Each number is 50 + 12 x the weight over the matrix's rms, rounded and kept within 0 to 99. Layers, rows and columns count from 0.

# layer 4 MLP up, 448x128, rms 0.186, rows 136-242, columns 96-127
20 46 71 35 48 65 62 43 77 32 43 39 61 39 58 34 61 49 56 40 55 72 42 56 31 55 59 56 44 58 37 57
52 62 44 50 20 63 45 47 46 50 56 35 35 48 53 53 64 53 41 37 31 70 55 48 36 46 47 61 42 75 49 43
58 48 49 66 44 56 56 54 49 42 52 28 43 47 63 52 64 69 39 60 43 37 52 43 65 52 70 39 45 69 44 64
41 53 66 44 52 76 30 35 30 44 56 50 42 70 58 44 45 28 54 64 47 74 54 50 41 51 61 40 43 61 53 63
39 52 81 33 51 62 38 64 44 39 54 53 51 64 50 36 56 39 53 64 44 60 55 32 43 47 57 26 37 35 51 48
47 47 61 53 51 61 67 64 53 64 55 43 35 47 61 48 59 36 30 54 24 53 59 65 52 42 46 51 65 46 58 47
37 63 69 39 50 40 56 67 65 64 57 45 37 50 53 45 65 41 46 63 49 71 58 39 69 61 50 45 57 60 65 55
51 64 55 62 53 53 43 53 58 56 56 41 43 42 37 49 77 58 49 58 35 51 58 55 50 62 53 44 39 53 50 67
70 41 65 41 57 60 45 39 47 36 64 65 30 65 43 41 70 68 52 42 55 51 75 52 47 44 49 50 54 54 53 56
54 60 59 56 29 41 29 45 39 46 55 54 46 43 45 47 49 50 72 44 45 47 52 47 31 60 48 53 43 65 57 63
47 57 73 51 34 64 43 48 46 47 55 57 49 35 51 43 44 51 37 43 48 47 43 48 44 61 63 39 46 48 62 68
68 41 50 47 43 57 43 55 55 65 40 42 66 54 56 49 59 22 22 45 59 53 76 33 55 61 45 32 67 38 49 64
53 63 58 41 38 46 50 51 52 44 41 40 52 54 57 42 56 45 44 44 67 49 69 59 34 65 43 50 43 50 51 62
37 54 50 47 44 63 44 58 47 58 47 26 65 49 50 46 39 41 63 49 47 48 54 37 42 56 36 68 50 62 44 64
32 75 54 76 30 49 39 61 33 60 58 47 27 33 52 60 63 54 14 56 14 35 49 61 49 65 52 63 78 67 47 54
39 63 38 41 37 91 46 50 56 45 46 61 57 50 20 65 73 35 50 48 48 58 40 34 76 27 55 43 60 78 34 70
54 64 62 64 41 34 44 52 36 46 46 35 48 46 45 29 67 54 48 46 39 40 52 50 39 51 59 55 67 43 45 42
31 61 48 65 34 40 54 62 31 41 56 66 85 48 43 51 93 37 20 53 47 46 68 16 70 40 54 43 63 54 48 59
50 48 51 60 40 43 59 70 63 45 45 50 58 41 64 39 48 35 65 63 47 53 59 30 52 60 41 42 49 63 36 47
33 54 69 45 61 77 54 61 58 42 41 37 40 50 47 36 61 44 49 54 50 53 44 64 53 75 28 57 41 37 53 47
41 38 62 52 58 53 47 39 49 55 37 31 33 44 54 45 55 46 62 52 40 46 47 35 60 44 57 42 31 53 13 49
64 55 43 53 55 55 59 71 62 63 56 55 35 47 55 55 57 56 45 44 60 37 55 39 60 66 70 57 35 68 39 45
61 39 37 71 31 56 38 56 51 54 51 31 71 55 48 74 40 38 40 34 28 51 74 50 77 54 52 56 34 63 62 45
24 49 43 68 46 41 61 56 38 57 46 58 66 52 53 29 50 49 37 58 47 48 55 55 87 60 57 51 64 61 60 50
61 50 53 52 59 41 46 55 50 33 50 35 46 51 48 36 41 46 28 60 28 89 47 54 56 55 49 58 50 43 33 47
58 52 41 60 30 42 48 63 44 51 60 51 30 49 52 49 58 56 60 47 55 40 67 31 66 47 53 46 32 62 41 57
36 67 66 44 56 64 60 53 47 43 63 42 52 44 36 33 59 59 52 51 35 54 60 46 42 40 54 41 52 46 56 60
47 33 65 51 56 59 24 48 44 47 28 66 38 51 32 54 42 55 50 63 58 72 56 24 83 60 56 51 20 53 61 48
44 39 35 49 48 40 44 60 67 33 56 59 35 34 57 53 37 46 52 56 57 65 58 66 62 51 55 51 51 49 45 53
39 53 52 34 44 84 30 64 40 48 64 55 38 55 36 41 59 47 59 49 48 55 44 45 46 35 44 55 45 51 63 31
68 50 38 71 31 64 36 46 54 48 56 55 52 36 49 55 67 52 42 52 63 64 40 53 82 52 62 49 49 62 53 47
36 25 56 45 53 53 52 59 47 45 43 22 29 54 34 41 50 52 30 35 44 61 40 47 60 63 30 63 48 84 32 32
62 66 61 41 60 53 53 42 39 46 54 51 33 56 55 34 71 52 31 45 45 34 63 39 57 42 43 32 42 45 50 42
52 42 42 47 22 61 54 44 48 60 46 49 42 58 48 60 56 54 71 45 56 65 58 60 53 43 49 39 33 59 58 70
73 42 46 43 39 41 67 56 28 59 49 61 41 46 57 40 40 57 59 33 43 66 54 59 44 76 54 52 61 57 69 74
46 76 76 60 43 58 31 54 51 24 34 53 39 54 45 31 69 51 46 59 44 76 46 46 54 67 42 40 53 40 69 15
65 61 47 56 59 55 56 41 38 63 60 49 66 39 51 53 50 55 38 69 46 70 48 40 51 78 57 56 45 49 45 72
68 43 52 66 53 76 36 46 50 56 32 35 48 57 52 58 84 36 47 59 54 61 52 29 47 63 30 23 41 50 56 59
56 47 75 47 41 51 54 45 39 47 45 38 33 48 42 58 44 27 33 34 30 47 42 50 68 79 64 77 36 66 32 44
47 37 51 27 43 68 30 61 44 39 39 31 35 38 55 57 47 46 71 57 64 54 53 50 52 33 59 48 56 45 65 45
45 55 66 61 26 41 54 40 68 52 44 59 53 55 38 68 76 59 63 40 40 75 56 38 65 35 53 39 28 36 59 34
45 45 61 65 55 58 53 43 33 39 52 47 64 41 46 45 30 59 51 51 28 41 67 53 63 80 62 48 48 68 44 55
36 55 55 68 46 61 56 48 55 43 48 45 67 39 42 62 52 30 42 23 24 59 65 46 40 63 50 52 56 54 50 51
58 42 40 45 60 39 36 56 40 60 64 63 47 54 69 56 52 40 54 56 37 42 68 46 58 45 60 58 59 54 49 67
32 73 46 23 45 66 67 54 48 29 33 62 46 45 34 41 61 45 56 42 60 47 33 26 60 55 44 51 52 51 56 42
56 65 61 40 46 56 38 53 48 41 23 47 54 60 50 44 64 54 47 42 60 53 73 67 56 50 71 41 36 65 29 42
71 42 44 53 48 51 59 38 52 71 54 44 46 48 46 57 44 48 39 76 68 59 47 37 72 47 63 61 39 61 46 70
64 51 60 45 42 62 46 51 69 63 58 23 68 28 49 39 35 36 31 43 49 86 64 24 75 38 45 56 57 48 67 26
67 37 66 82 41 51 64 69 32 35 38 41 55 59 75 60 63 47 38 64 47 43 52 38 35 66 62 64 25 64 52 49
41 75 64 43 64 72 33 37 54 57 44 33 54 39 46 54 72 54 59 37 36 55 48 53 51 74 52 58 45 50 43 35
52 40 60 41 32 74 48 49 46 52 49 36 48 48 42 67 61 46 58 40 40 52 67 49 57 36 50 48 36 54 46 46
38 55 63 59 56 72 45 54 46 52 60 68 42 64 67 54 48 29 59 28 28 49 43 25 50 58 23 26 79 52 32 51
65 61 55 39 44 73 49 43 39 72 57 33 41 61 64 47 52 43 35 60 27 47 53 48 55 34 49 43 68 46 52 47
60 50 48 50 32 58 53 46 46 45 60 43 42 48 53 44 43 45 57 50 48 49 66 46 52 48 49 53 52 72 49 46
33 31 82 30 39 58 46 79 39 39 41 51 30 61 68 32 80 44 49 69 63 47 73 77 56 23 28 43 40 27 81 29
68 69 53 49 42 39 43 49 31 65 41 43 54 47 60 32 61 52 25 43 46 31 55 40 64 40 56 33 34 52 46 43
44 51 60 55 29 58 56 69 43 51 49 49 64 33 55 50 42 63 60 66 49 54 62 43 62 40 48 41 74 56 60 44
48 49 54 71 46 58 54 56 70 29 52 52 59 39 70 61 55 41 44 30 42 58 51 36 38 66 36 41 40 42 43 48
49 67 56 51 47 55 43 48 44 66 51 55 69 55 51 58 53 54 29 58 49 33 53 56 41 59 51 31 56 48 46 65
46 61 43 57 63 49 52 63 31 79 61 40 36 49 60 66 45 69 35 61 30 59 54 51 56 37 60 53 44 65 35 80
42 40 45 66 47 52 64 36 53 61 36 22 48 60 48 58 50 36 55 52 31 43 43 56 65 69 46 42 63 57 25 29
54 59 46 26 52 58 36 50 32 63 45 44 50 56 69 25 54 53 44 52 54 48 63 55 44 42 58 46 32 45 49 49
59 55 63 40 53 82 28 34 24 41 41 46 14 53 40 35 36 65 35 54 31 48 47 70 44 43 46 39 49 60 51 64
49 49 53 44 58 50 60 66 39 59 51 45 28 41 44 35 42 52 56 61 44 64 40 56 54 67 66 58 59 55 42 62
45 51 53 48 29 66 43 46 46 36 49 35 68 40 59 63 46 31 52 64 47 48 62 65 51 46 25 55 59 76 42 42
42 89 56 46 47 64 55 45 33 65 57 42 44 38 64 57 58 17 52 57 26 48 75 50 37 42 40 59 64 59 48 46
60 52 56 51 44 71 42 57 60 37 31 55 43 62 28 55 67 51 48 49 69 68 59 34 59 40 57 40 33 56 53 52
38 43 56 31 68 68 56 63 68 53 31 43 46 58 76 39 62 29 19 49 59 52 57 47 63 46 41 61 49 47 30 50
55 66 75 54 44 62 45 65 59 36 47 55 58 57 58 66 57 61 35 50 43 48 72 29 59 40 73 41 46 71 46 50
28 68 64 51 63 66 44 57 58 72 76 30 55 28 52 36 66 32 73 60 50 57 63 44 42 49 49 65 48 47 46 44
36 35 52 72 36 72 56 44 42 36 51 43 44 28 71 42 49 50 41 65 51 44 46 48 46 80 43 45 60 41 56 53
39 42 71 38 52 60 30 58 47 46 40 38 56 64 53 52 46 32 41 62 68 61 71 68 53 51 38 52 62 40 49 33
54 46 45 48 31 58 51 37 48 46 51 63 57 59 51 65 66 60 46 69 70 53 54 40 48 47 42 41 49 57 44 42
46 44 61 47 43 61 37 82 43 44 58 82 51 50 51 43 53 50 42 63 63 81 60 46 47 54 46 40 23 47 66 23
52 66 44 40 52 48 48 50 55 44 55 60 62 50 57 57 35 46 53 49 61 59 80 41 66 59 26 53 64 50 33 38
64 48 59 54 18 49 42 41 50 31 38 54 49 43 45 52 50 53 56 68 43 43 56 43 53 34 52 70 49 45 40 32
58 50 63 53 30 48 47 61 54 35 42 36 27 28 55 58 52 63 52 55 58 59 52 50 31 42 29 51 66 46 43 69
46 58 95 32 59 61 42 64 54 62 48 30 56 33 54 30 53 39 53 49 62 56 74 58 46 42 74 60 67 35 48 32
26 48 55 43 47 67 45 70 35 65 55 55 67 35 56 37 78 54 45 31 44 48 36 66 43 62 61 45 54 67 47 63
50 51 47 53 55 46 68 36 43 63 38 65 36 77 38 51 63 56 67 57 35 70 54 24 66 40 61 34 30 63 59 56
48 54 61 50 44 59 64 59 56 33 58 54 37 65 52 29 40 54 63 63 48 58 56 48 64 54 61 63 77 48 58 36
46 81 52 37 41 61 44 41 36 42 40 57 61 63 63 27 54 72 45 53 38 46 39 40 44 62 42 54 45 48 30 28
46 66 41 47 38 47 44 61 75 42 55 35 42 54 49 45 45 47 36 59 46 48 50 42 60 36 73 62 54 80 50 63
46 54 56 36 25 61 50 51 46 47 51 51 40 51 50 48 49 58 72 56 56 65 51 55 54 52 55 47 55 62 59 52
48 62 60 50 57 50 57 60 57 53 39 47 53 50 66 56 54 56 53 40 33 57 52 50 61 74 64 63 28 39 57 36
61 52 65 35 59 59 34 72 47 61 50 54 59 60 59 53 60 38 77 68 66 56 52 37 58 43 50 54 53 72 47 37
62 52 45 39 44 40 59 37 43 49 47 70 47 68 54 54 52 48 69 48 62 46 77 50 48 41 71 42 50 39 44 54
45 70 73 31 40 55 46 42 38 57 54 44 33 49 53 55 40 56 54 33 57 34 47 51 72 38 55 51 50 65 26 38
58 60 42 44 50 53 44 47 57 39 43 48 51 38 38 50 54 53 50 45 46 49 51 44 55 69 71 53 50 70 45 62
50 55 70 50 44 56 20 49 55 36 44 46 45 25 53 34 55 12 54 45 53 64 45 52 75 76 61 62 51 31 46 41
38 24 44 49 41 57 57 54 71 48 45 53 43 39 57 58 50 59 67 55 60 60 52 43 50 55 42 41 47 40 51 12
41 45 50 60 40 28 40 55 66 74 31 56 45 46 63 38 63 40 36 81 49 62 53 73 64 52 40 33 58 67 65 65
54 54 50 37 64 45 29 73 36 76 43 49 51 52 52 30 53 49 25 30 36 45 43 50 61 65 61 54 52 44 50 49
39 45 99 26 65 58 46 57 49 61 46 35 48 37 51 40 51 53 37 53 30 41 48 67 51 58 56 50 55 55 41 52
47 65 62 53 54 62 41 43 37 49 55 56 43 41 53 52 59 58 52 65 48 44 72 48 52 48 51 41 49 44 47 51
38 48 62 40 47 49 87 66 72 46 50 44 49 51 40 57 29 60 46 44 22 55 68 46 73 54 63 63 50 66 61 71
68 58 48 50 35 74 55 58 49 51 47 43 51 50 48 61 67 63 44 54 50 46 49 41 68 39 60 36 50 53 54 54
42 52 63 50 41 63 44 47 51 42 57 46 50 52 48 62 62 57 42 45 45 49 53 51 28 63 53 49 40 51 57 41
36 53 48 62 48 56 57 55 15 58 60 38 24 53 61 44 65 50 12 37 27 49 39 74 52 54 54 65 46 73 38 48
45 47 61 59 56 49 51 56 63 59 63 39 46 12 51 26 50 58 53 62 31 80 46 57 55 52 56 51 46 61 26 35
51 48 65 57 17 56 30 47 27 54 45 76 77 35 50 41 51 63 29 60 53 90 34 58 50 71 52 33 39 33 65 38
67 41 48 54 38 49 50 57 46 34 53 27 43 30 63 25 63 61 33 52 48 49 49 35 56 51 56 49 53 66 54 60
52 39 33 42 55 73 57 64 53 41 64 55 54 61 57 58 62 53 55 78 59 67 70 39 59 31 35 47 35 46 60 34
56 51 38 41 40 47 58 62 59 53 61 43 47 21 52 43 28 47 45 58 60 64 67 53 56 63 52 66 64 56 51 51
31 69 67 37 50 61 68 48 09 59 55 34 48 63 66 39 43 57 41 58 20 46 45 60 55 52 41 58 70 79 43 56
41 60 44 60 21 58 34 56 56 68 50 44 38 39 64 68 44 60 65 70 66 65 50 51 47 51 24 35 41 57 47 41
48 58 67 55 63 60 36 42 27 72 41 45 59 55 68 37 51 53 56 68 53 41 62 54 59 65 69 51 60 50 44 41
# layer 4 MLP down (transposed), 448x128, rms 0.18, rows 136-242, columns 96-127
51 48 59 58 46 50 48 67 64 38 56 54 53 43 50 37 63 53 53 46 48 56 39 35 44 77 48 43 46 48 43 68
55 36 60 48 25 76 39 41 56 44 37 45 51 53 64 61 45 61 54 32 44 50 67 50 43 47 49 59 38 59 31 44
31 46 45 43 47 45 47 48 43 57 47 40 74 69 49 44 43 48 42 62 53 59 61 44 39 75 45 67 49 41 52 60
58 87 31 35 35 54 32 45 48 88 63 47 47 57 40 32 74 68 41 53 60 49 45 67 52 38 51 31 69 43 25 44
67 54 51 49 47 60 51 57 52 58 45 43 41 56 40 56 46 57 38 39 58 47 64 66 58 42 42 47 39 34 56 55
44 50 63 45 33 59 45 48 43 59 47 55 42 57 32 39 44 50 68 64 50 43 51 43 51 70 62 53 55 63 67 59
48 41 65 69 20 56 38 65 42 32 25 53 42 40 76 41 55 54 61 55 29 49 64 51 54 50 56 35 38 62 44 53
69 49 63 49 50 54 55 52 58 40 42 42 43 65 45 32 20 39 48 36 40 56 46 51 59 69 72 42 47 53 69 34
47 42 56 47 56 40 81 27 61 51 44 52 46 39 38 42 51 69 62 56 44 64 43 45 47 54 40 69 34 48 40 54
54 48 53 33 64 42 63 57 61 54 60 46 40 36 51 43 61 59 46 44 46 67 67 32 80 61 65 42 56 69 59 40
48 63 39 46 48 30 27 52 48 42 48 47 44 49 39 59 54 51 38 62 54 39 43 58 46 47 53 58 38 59 61 45
61 49 61 33 53 48 59 60 23 43 66 41 47 32 44 37 55 58 49 64 57 55 64 49 63 56 59 28 57 56 53 38
53 44 63 49 19 68 50 54 47 46 49 51 49 48 48 54 53 64 51 36 53 44 72 54 29 55 52 50 46 55 46 57
60 36 45 46 52 45 56 58 46 50 70 53 47 45 37 56 51 40 59 42 54 43 56 48 44 52 49 35 49 56 50 47
59 74 34 40 39 62 51 67 46 51 68 42 51 53 52 38 65 40 63 54 38 69 50 50 49 44 63 51 31 64 58 70
63 73 40 72 63 56 88 58 42 80 57 30 55 46 99 50 75 64 58 73 99 45 67 47 37 27 60 34 48 66 54 23
42 50 35 38 61 47 47 48 69 50 53 67 50 48 53 52 37 46 58 64 57 43 54 44 48 47 49 65 49 54 38 56
22 36 41 52 44 46 50 57 47 50 71 56 47 47 47 48 43 49 37 43 93 43 62 70 37 64 38 33 50 39 61 62
56 47 49 69 36 57 59 46 51 65 41 56 61 56 62 57 55 63 62 46 56 49 52 46 48 51 74 44 31 36 41 42
70 44 46 32 66 55 50 53 22 66 46 53 59 61 54 38 38 67 43 63 61 63 47 50 71 51 63 49 59 46 40 50
49 54 66 55 54 68 51 59 59 45 65 25 52 53 59 48 53 49 44 36 65 66 35 43 51 43 63 46 56 42 51 44
55 64 26 69 52 39 69 48 73 43 40 67 51 55 69 32 27 53 43 50 64 36 46 51 39 42 58 48 63 30 53 36
28 55 53 53 48 52 49 56 67 44 65 55 45 71 61 67 17 31 58 48 32 43 38 43 42 46 59 36 41 43 38 50
32 38 68 57 53 39 68 55 63 41 53 27 67 37 47 48 55 59 48 53 43 43 64 70 39 43 47 35 44 38 72 26
43 43 44 57 54 50 48 60 62 54 39 72 48 54 50 53 54 51 41 43 55 61 56 55 54 42 54 41 53 51 50 49
40 78 55 36 50 61 48 59 53 44 53 47 56 52 51 35 45 50 49 58 57 50 31 42 63 44 47 42 58 39 40 49
65 34 31 45 53 39 34 50 47 41 28 47 48 56 61 53 48 47 55 52 48 39 52 50 64 36 44 49 59 50 39 43
44 67 44 75 55 55 39 65 24 38 35 67 70 56 62 49 49 51 43 47 64 80 31 40 54 42 59 52 39 52 38 91
46 52 48 55 56 52 47 36 52 45 41 58 58 55 38 59 49 60 35 38 55 39 58 47 44 34 42 62 35 57 45 60
64 63 47 62 31 35 35 50 34 51 48 45 65 48 44 61 57 59 65 54 47 37 60 61 27 75 48 44 60 52 50 48
57 62 65 60 49 60 41 32 42 48 64 59 58 48 29 26 55 61 42 63 56 61 43 51 40 62 38 38 42 66 31 59
36 55 61 74 51 47 60 36 51 57 27 59 55 56 58 59 55 50 37 39 83 15 71 53 48 51 42 66 44 47 35 57
61 48 43 43 51 42 50 48 67 57 60 42 48 33 49 52 55 49 43 43 75 46 38 53 45 42 58 67 32 66 56 54
65 57 53 50 49 42 47 68 48 40 53 55 43 44 45 36 37 53 53 63 53 55 59 57 57 61 39 65 77 59 58 62
54 55 44 29 63 76 49 39 66 43 57 42 61 41 47 60 39 56 63 63 46 62 58 36 55 68 67 42 55 53 68 39
30 42 45 57 34 38 47 54 50 47 44 44 28 72 66 71 48 52 49 66 48 56 63 39 39 55 69 46 43 62 57 39
49 47 36 29 61 60 65 65 36 68 36 39 52 60 41 50 38 43 56 69 34 46 50 55 32 47 69 25 41 53 60 41
58 37 38 39 51 59 32 47 41 53 32 33 53 76 62 59 48 66 56 38 35 73 61 43 43 45 41 53 28 58 38 44
44 41 69 72 52 52 42 32 39 69 52 24 31 71 29 62 35 55 44 32 54 40 42 46 76 42 52 59 37 51 40 62
44 59 60 54 48 39 52 55 45 43 48 47 56 72 45 33 38 67 43 61 32 48 46 40 58 50 39 53 36 40 54 41
69 45 26 43 39 56 44 36 33 56 68 42 63 37 41 57 65 46 32 75 57 47 27 77 86 75 51 50 76 60 74 66
48 38 56 54 49 53 39 46 71 36 54 63 66 64 52 32 67 30 68 13 66 26 44 53 56 56 62 58 52 61 41 55
72 57 54 30 63 49 62 56 55 52 34 40 71 44 54 45 50 47 54 53 52 59 43 50 44 41 78 62 49 54 65 45
54 63 59 53 47 49 58 46 57 50 45 52 66 43 35 58 44 44 28 41 42 36 79 47 72 56 33 55 38 63 35 60
39 50 37 51 68 55 52 56 71 43 35 46 46 42 45 38 46 58 37 62 58 74 42 55 53 63 66 51 54 50 44 41
43 39 61 40 49 33 53 66 45 58 74 50 66 44 44 47 42 57 61 41 60 47 49 52 57 45 50 68 53 54 44 61
50 60 59 60 55 70 62 61 56 41 46 51 71 72 18 56 54 51 57 72 51 29 41 58 41 60 61 45 45 56 59 32
54 63 37 56 57 56 61 36 44 32 41 31 73 71 30 41 37 31 67 65 48 56 69 47 45 41 41 67 42 25 34 61
49 74 52 54 28 34 47 49 45 50 48 78 70 62 58 40 53 25 56 44 60 36 66 44 41 47 44 53 63 77 65 52
54 51 49 24 59 53 64 55 48 55 73 48 59 53 49 46 59 46 46 63 53 67 57 45 50 62 58 41 61 49 38 40
43 47 64 39 16 68 42 56 40 35 43 32 48 44 38 60 47 55 53 36 52 59 67 62 33 49 57 63 50 53 44 49
54 60 39 54 62 31 68 38 51 37 22 41 39 35 59 43 67 54 54 72 61 62 75 58 66 54 68 67 30 66 66 63
45 55 56 29 30 60 47 60 45 55 43 69 49 60 50 30 56 49 57 38 33 56 47 46 54 70 60 44 53 56 81 52
54 55 62 47 28 66 50 49 48 49 45 35 52 45 56 60 50 53 62 39 45 48 64 52 38 48 57 46 52 71 44 62
48 58 43 40 33 57 57 75 50 67 59 28 43 65 69 48 53 66 45 44 44 67 43 62 60 47 32 60 67 34 59 65
42 51 62 39 54 56 32 46 85 62 55 55 31 42 48 53 47 53 69 51 48 36 16 49 59 15 64 41 79 38 58 39
37 43 49 63 58 61 44 60 51 51 43 29 53 63 35 43 50 77 46 45 53 33 27 56 46 66 64 62 30 30 48 43
47 64 47 44 56 67 26 47 67 53 42 77 45 61 46 50 34 64 45 38 57 50 53 41 25 47 47 41 63 31 44 67
64 45 54 53 56 35 45 58 48 50 58 67 46 53 47 56 32 34 56 60 62 43 42 46 49 42 37 40 64 60 57 50
39 35 40 53 51 59 36 47 61 64 25 61 61 49 32 46 55 44 61 51 61 43 34 43 48 47 60 48 54 48 37 52
37 44 72 46 44 36 36 64 51 39 58 48 62 33 38 53 57 55 37 49 47 71 58 53 54 52 49 42 62 39 59 42
29 61 49 35 50 49 51 46 66 49 48 35 56 45 79 40 44 31 39 39 47 63 36 48 48 42 55 45 52 47 53 63
63 65 49 87 65 70 61 59 46 38 56 51 78 57 34 52 46 45 39 79 45 88 54 68 34 49 48 44 47 39 36 47
54 35 69 53 49 51 48 62 38 32 57 48 65 25 49 42 29 50 36 47 50 60 71 34 58 49 53 42 55 42 61 18
33 64 60 40 59 63 36 38 47 85 42 58 22 33 34 19 28 56 49 60 50 41 57 59 37 56 82 24 48 41 59 74
60 48 42 53 60 62 61 45 50 60 52 48 59 40 37 50 35 48 62 54 39 60 54 43 62 53 51 54 66 49 51 63
44 60 33 45 51 42 54 42 55 55 69 52 39 64 47 71 59 54 54 69 66 84 53 40 45 58 31 37 34 55 48 60
70 52 41 38 59 57 48 57 57 57 57 51 27 44 63 30 45 41 40 64 61 51 34 54 48 80 47 64 76 56 68 47
48 48 48 42 50 29 52 62 67 44 60 48 56 57 55 28 29 59 34 65 47 39 48 62 26 78 45 40 63 55 53 13
76 47 71 60 58 66 55 54 43 52 39 54 68 48 44 65 55 50 31 59 54 44 61 57 41 56 54 35 54 53 56 49
45 40 62 50 70 36 61 57 50 49 56 77 44 33 50 57 32 48 53 40 51 54 46 37 52 42 40 55 57 54 58 34
42 54 60 57 43 51 70 49 31 48 59 47 35 33 44 74 72 52 63 53 37 39 72 57 70 63 55 55 38 49 36 47
33 41 53 47 59 46 45 58 48 45 52 50 46 35 53 44 62 30 42 46 41 67 51 43 61 55 46 51 56 48 62 57
40 65 57 43 29 28 40 64 43 73 58 28 57 62 68 86 50 58 69 45 24 36 47 49 33 37 34 43 59 54 67 65
59 55 38 40 43 61 49 46 45 45 33 65 61 36 56 70 58 43 68 56 53 50 58 51 42 48 36 64 34 52 52 65
58 54 58 53 41 44 56 63 47 63 60 49 68 48 45 66 49 55 45 17 56 47 53 51 42 58 47 60 52 57 64 45
51 47 66 39 49 64 54 41 47 51 53 55 71 50 43 65 37 45 47 47 40 62 66 67 38 80 53 45 42 42 70 47
27 64 37 60 58 18 66 52 42 56 29 54 45 53 47 59 42 45 63 60 60 34 54 35 49 62 65 68 50 48 26 48
55 55 40 57 41 58 44 49 58 56 61 60 48 49 57 56 58 69 75 46 48 58 55 34 25 51 43 39 51 59 61 50
50 66 42 40 38 45 57 26 53 46 51 62 57 34 76 37 49 57 67 33 35 44 33 63 44 50 30 59 55 21 46 60
40 46 53 70 46 53 47 35 55 54 41 69 46 52 64 42 46 59 51 43 48 39 41 63 70 53 57 45 47 41 66 66
44 45 43 29 65 37 37 56 58 48 55 47 54 61 47 43 47 49 69 48 30 30 39 59 53 44 49 53 55 46 58 60
50 50 56 38 58 53 27 59 70 38 55 48 58 61 57 38 39 56 75 68 53 51 43 34 33 46 67 32 51 56 66 46
45 46 61 44 19 64 47 55 33 51 44 46 42 49 54 59 52 52 56 43 58 52 59 55 40 44 43 43 52 54 38 61
56 53 40 69 48 38 28 49 54 50 47 65 42 59 47 54 33 41 54 58 50 40 42 30 51 44 51 54 58 53 75 44
32 66 42 33 50 53 33 49 57 55 39 38 54 56 41 72 34 41 56 42 57 35 65 50 51 49 57 37 59 59 58 58
48 66 37 35 59 42 33 34 70 32 54 57 34 47 46 87 52 38 49 62 60 44 35 57 61 54 51 73 67 56 46 51
53 52 68 36 37 37 46 79 66 47 60 68 41 67 51 50 57 49 43 63 61 37 42 58 48 27 34 40 45 42 56 65
46 43 45 60 49 39 53 48 66 72 41 56 82 35 43 69 78 54 58 40 54 38 55 54 47 34 46 61 60 25 69 45
53 59 39 36 73 71 64 50 45 30 53 29 76 75 56 32 48 50 44 62 30 63 59 54 56 68 55 50 53 46 42 41
32 40 61 47 49 57 39 42 42 47 39 46 69 43 65 42 49 51 48 51 42 54 58 47 59 59 54 59 47 57 31 40
65 75 56 35 16 48 55 78 59 68 64 58 33 51 49 62 61 45 26 30 64 54 48 46 46 57 56 37 57 42 51 42
56 42 43 34 69 39 49 72 59 47 50 68 52 48 45 39 50 42 50 55 56 57 35 57 69 51 51 63 58 35 43 41
64 49 36 65 52 59 51 57 44 51 61 44 51 51 67 36 53 56 42 44 60 39 37 32 70 43 49 44 52 50 55 55
51 53 55 42 41 39 46 63 53 66 43 36 49 56 42 45 51 51 63 37 54 71 45 58 29 38 62 52 48 69 62 61
70 48 50 50 64 73 28 67 53 60 45 77 40 49 52 58 50 55 50 62 58 53 36 44 75 51 54 44 60 44 60 60
27 54 57 39 67 31 53 52 56 50 52 45 59 67 48 32 65 40 50 62 39 41 50 51 44 47 55 43 49 38 64 62
53 47 62 41 21 73 52 52 44 48 52 53 48 42 43 60 52 68 50 41 43 60 54 48 26 60 48 47 54 49 49 64
45 47 44 48 47 64 52 65 59 42 37 40 27 66 67 41 54 65 72 52 26 41 29 37 59 39 61 44 51 48 24 38
41 32 46 41 50 56 28 52 39 50 43 53 47 42 56 48 32 46 65 83 47 65 33 47 57 62 54 46 72 62 42 56
54 51 45 58 44 70 53 33 46 45 55 55 64 60 15 41 46 42 28 49 29 49 49 71 52 48 85 54 57 38 25 54
57 69 52 46 42 57 56 58 42 47 38 56 24 60 50 57 37 55 60 34 67 57 39 72 51 17 46 64 68 47 31 66
64 67 45 63 61 43 40 51 56 66 53 56 52 43 44 55 31 46 32 55 34 40 62 62 38 38 60 42 68 82 26 53
44 45 45 50 56 61 51 51 42 56 36 57 53 58 37 55 54 33 63 52 42 70 49 50 45 39 41 54 53 47 38 54
29 27 40 61 46 60 41 49 39 80 35 49 57 41 72 51 73 62 46 22 61 60 15 53 39 58 67 72 78 64 30 46
50 57 38 49 70 75 59 49 35 76 53 54 73 60 33 53 51 57 53 37 65 30 41 43 44 51 45 45 61 46 44 38
57 48 42 43 34 53 65 56 38 51 52 57 50 60 58 64 60 54 55 51 39 56 42 49 55 23 52 51 35 70 49 47